config.toml
num_hidden_layers = 16
hidden_size = 128
num_attention_heads = 4
num_key_value_heads = 4
head_dim = 32
intermediate_size = 512
vocab_size = 1263
hidden_act = "swiglu"
norm = "rmsnorm"
norm_place = "pre"
norm_eps = 1e-05
positions = "rope"
rope_theta = 1020.0
rope_fraction = 0.5
qk_norm = true
attn_scale = 0.209
bias = "none"
tie_word_embeddings = false
parallel_block = false
extras = ["some layers without attention", "local attention windows", "gated attention", "exclusive self-attention", "capped logits"]
init = "normal"
init_std_qkv = 0.0442
init_std_o = 0.00783
init_std_up = 0.0442
init_std_down = 0.00783
optimizer = "adamw"
learning_rate = 0.00274
beta1 = 0.9
beta2 = 0.99
weight_decay = 0.19
lr_head = 0.00696
warmup_steps = 452
schedule = "wsd"
decay_fraction = 0.533
decay_shape = "linear"
final_lr_fraction = 0.1
batch_tokens = [16384, 32768, 49152]
max_seq_len = 1024
doc_mask = true
train_tokens = 208500000
max_steps = 6669
dataset = "wikipedia_en"
Each number is 50 + 12 x the weight over its row's rms, rounded and kept within 0 to 99. Layers, rows and columns count from 0. The size before them is the row's rms in percent of the matrix's.

# up: layer 6 MLP up, 512x128, rms 0.0748, rows 230-233, columns 0-127
# down: layer 6 MLP down (transposed), 512x128, rms 0.0754, rows 230-233, columns 0-127
# gate: layer 6 MLP gate, 512x128, rms 0.0905, rows 231-233, columns 0-127
up230 104:73 64 58 44 60 34 52 55 54 58 62 38 63 50 60 42 54 48 60 30 39 63 50 57 41 54 42 84 54 21 30 44 68 55 62 36 51 58 64 52 42 36 55 34 26 58 42 42 57 63 59 55 73 56 60 41 51 46 55 35 54 38 44 53 44 43 43 48 51 34 45 65 62 55 28 40 24 55 38 47 42 51 60 32 63 67 56 62 27 47 44 41 53 50 30 52 43 44 61 43 70 21 60 40 33 40 73 74 58 53 52 50 34 52 45 52 65 65 41 55 69 53 60 45 41 43 46 40
down230 104:46 40 50 34 32 53 29 46 40 38 53 48 56 43 59 59 48 51 44 50 46 37 44 60 59 51 56 51 46 50 43 33 46 39 39 50 56 48 69 32 61 30 34 55 63 60 70 62 43 78 32 44 64 81 38 55 28 68 47 46 46 69 69 64 64 63 38 46 48 49 65 58 48 52 33 80 78 62 57 55 41 49 58 50 58 46 50 54 50 42 45 53 26 54 75 42 49 62 42 61 39 51 50 43 45 46 39 28 55 58 51 68 44 36 57 38 33 53 50 57 36 47 74 63 47 70 75 42
gate231 099:50 40 50 50 50 46 34 54 41 34 33 52 37 37 45 56 55 39 28 76 65 57 49 46 54 39 51 53 42 56 43 49 63 52 35 66 42 48 45 38 34 70 61 58 36 34 62 39 75 44 41 64 45 39 63 33 56 37 57 65 53 58 39 35 59 65 32 42 41 46 49 16 81 80 50 56 54 42 42 37 51 38 63 65 41 30 56 35 70 58 51 58 56 54 62 66 31 43 56 44 57 62 48 58 61 58 50 34 54 32 57 43 53 59 62 47 59 43 51 39 61 53 33 60 68 55 36 75
up231 102:41 47 57 67 60 52 53 46 76 61 47 39 50 51 62 41 37 50 34 42 43 62 55 73 36 61 36 47 52 45 37 28 36 39 52 35 46 54 42 48 50 36 39 64 56 46 49 50 46 62 57 51 54 86 80 36 57 49 71 66 64 52 34 21 63 56 52 50 55 73 45 48 65 55 67 54 50 58 53 40 51 69 61 56 49 40 17 46 45 43 46 48 50 39 41 46 61 54 52 61 47 59 40 30 75 54 46 40 20 58 53 47 55 38 44 62 40 83 52 66 42 51 36 47 53 37 48 52
down231 102:47 29 57 61 74 38 68 45 38 40 47 47 33 32 47 42 41 28 30 56 52 29 28 60 62 57 48 35 47 49 53 53 69 57 61 57 44 27 64 46 88 46 73 60 31 56 56 49 56 56 54 47 36 55 43 60 54 39 65 51 29 41 64 43 29 57 47 49 62 45 47 54 38 67 37 53 41 56 75 49 56 54 51 35 55 59 46 31 62 54 58 43 55 76 44 58 48 56 49 60 63 57 38 34 56 56 67 60 38 64 51 52 63 32 64 47 53 59 50 47 68 38 44 57 54 69 28 45
gate232 093:66 40 72 41 30 81 58 39 53 66 54 61 50 49 40 54 40 72 67 33 55 46 36 36 60 46 39 56 32 43 74 62 46 47 45 62 67 51 51 29 56 36 37 37 66 65 50 60 49 56 55 62 42 57 57 45 39 38 41 59 30 73 58 41 36 59 59 42 40 52 48 35 64 49 46 54 38 52 45 35 45 77 54 49 48 50 27 47 58 47 37 49 61 41 46 51 57 32 31 47 51 56 62 52 70 28 60 48 63 28 46 74 63 49 54 71 62 56 43 64 64 47 60 62 41 50 56 27
up232 096:57 55 41 62 69 76 63 54 50 49 41 65 44 59 73 51 59 37 37 49 53 47 58 57 63 38 60 57 41 54 53 64 78 45 53 50 42 49 45 41 52 58 55 58 33 49 46 50 48 70 53 34 46 50 74 56 58 48 59 58 52 62 52 60 46 46 54 67 51 47 64 49 50 59 51 46 51 31 55 65 52 43 35 54 38 49 60 51 41 19 39 26 64 57 29 41 87 52 44 43 73 65 49 67 42 54 56 52 56 61 28 41 40 58 27 28 56 56 57 62 22 70 28 66 61 47 62 44
down232 097:53 65 55 50 63 48 51 36 68 76 57 38 37 44 39 48 53 55 59 50 64 21 50 35 50 51 43 45 60 43 54 52 60 44 42 53 52 58 70 59 76 45 44 77 63 51 52 48 47 40 64 62 59 54 68 59 45 55 12 53 54 41 45 38 51 42 69 44 27 38 58 48 36 27 73 56 52 60 74 48 60 61 61 46 39 59 47 44 46 23 42 43 59 55 57 45 72 35 47 44 56 39 48 43 61 61 66 46 38 49 67 47 51 64 42 72 35 35 58 48 76 43 60 59 38 65 36 47
gate233 084:48 50 60 68 47 72 72 38 38 62 78 43 37 34 37 50 61 52 54 39 38 33 48 49 67 64 38 44 32 41 68 57 51 63 37 52 45 41 43 67 37 52 42 55 50 45 48 25 58 46 62 68 66 53 46 40 56 38 50 63 75 47 43 40 70 44 42 43 47 43 61 44 38 50 51 53 33 51 63 55 70 38 59 45 89 56 40 47 61 52 67 36 46 56 48 47 45 31 55 32 67 68 60 58 52 37 44 40 54 44 47 62 55 48 56 36 40 68 55 45 48 72 61 70 47 65 30 26
up233 091:49 53 69 54 42 61 45 58 35 44 47 36 47 43 49 56 45 37 17 54 47 57 57 42 59 58 35 42 66 29 57 37 59 58 27 57 50 53 32 70 27 60 43 62 30 53 40 62 34 49 59 34 74 60 43 44 63 55 49 47 61 58 43 40 58 52 49 54 35 37 43 87 45 54 58 48 42 39 41 63 48 54 29 69 29 57 59 42 45 69 40 55 43 65 42 52 58 24 63 42 29 63 42 41 37 61 38 61 68 46 54 55 29 61 32 57 44 59 68 42 54 37 64 35 45 52 42 54
down233 092:57 47 40 21 56 62 38 35 69 58 15 29 69 58 45 55 40 55 60 79 61 41 43 60 41 52 64 43 46 56 63 43 07 62 60 58 48 53 55 46 67 38 48 46 49 50 46 60 45 51 47 48 43 41 63 45 63 57 50 43 53 45 64 60 63 62 53 53 70 40 27 57 69 64 54 65 56 48 33 45 34 64 64 37 51 51 30 70 36 46 59 50 30 39 47 45 39 47 38 36 40 46 36 39 65 29 46 59 47 46 63 57 57 35 46 45 60 49 66 40 44 30 39 57 35 46 45 59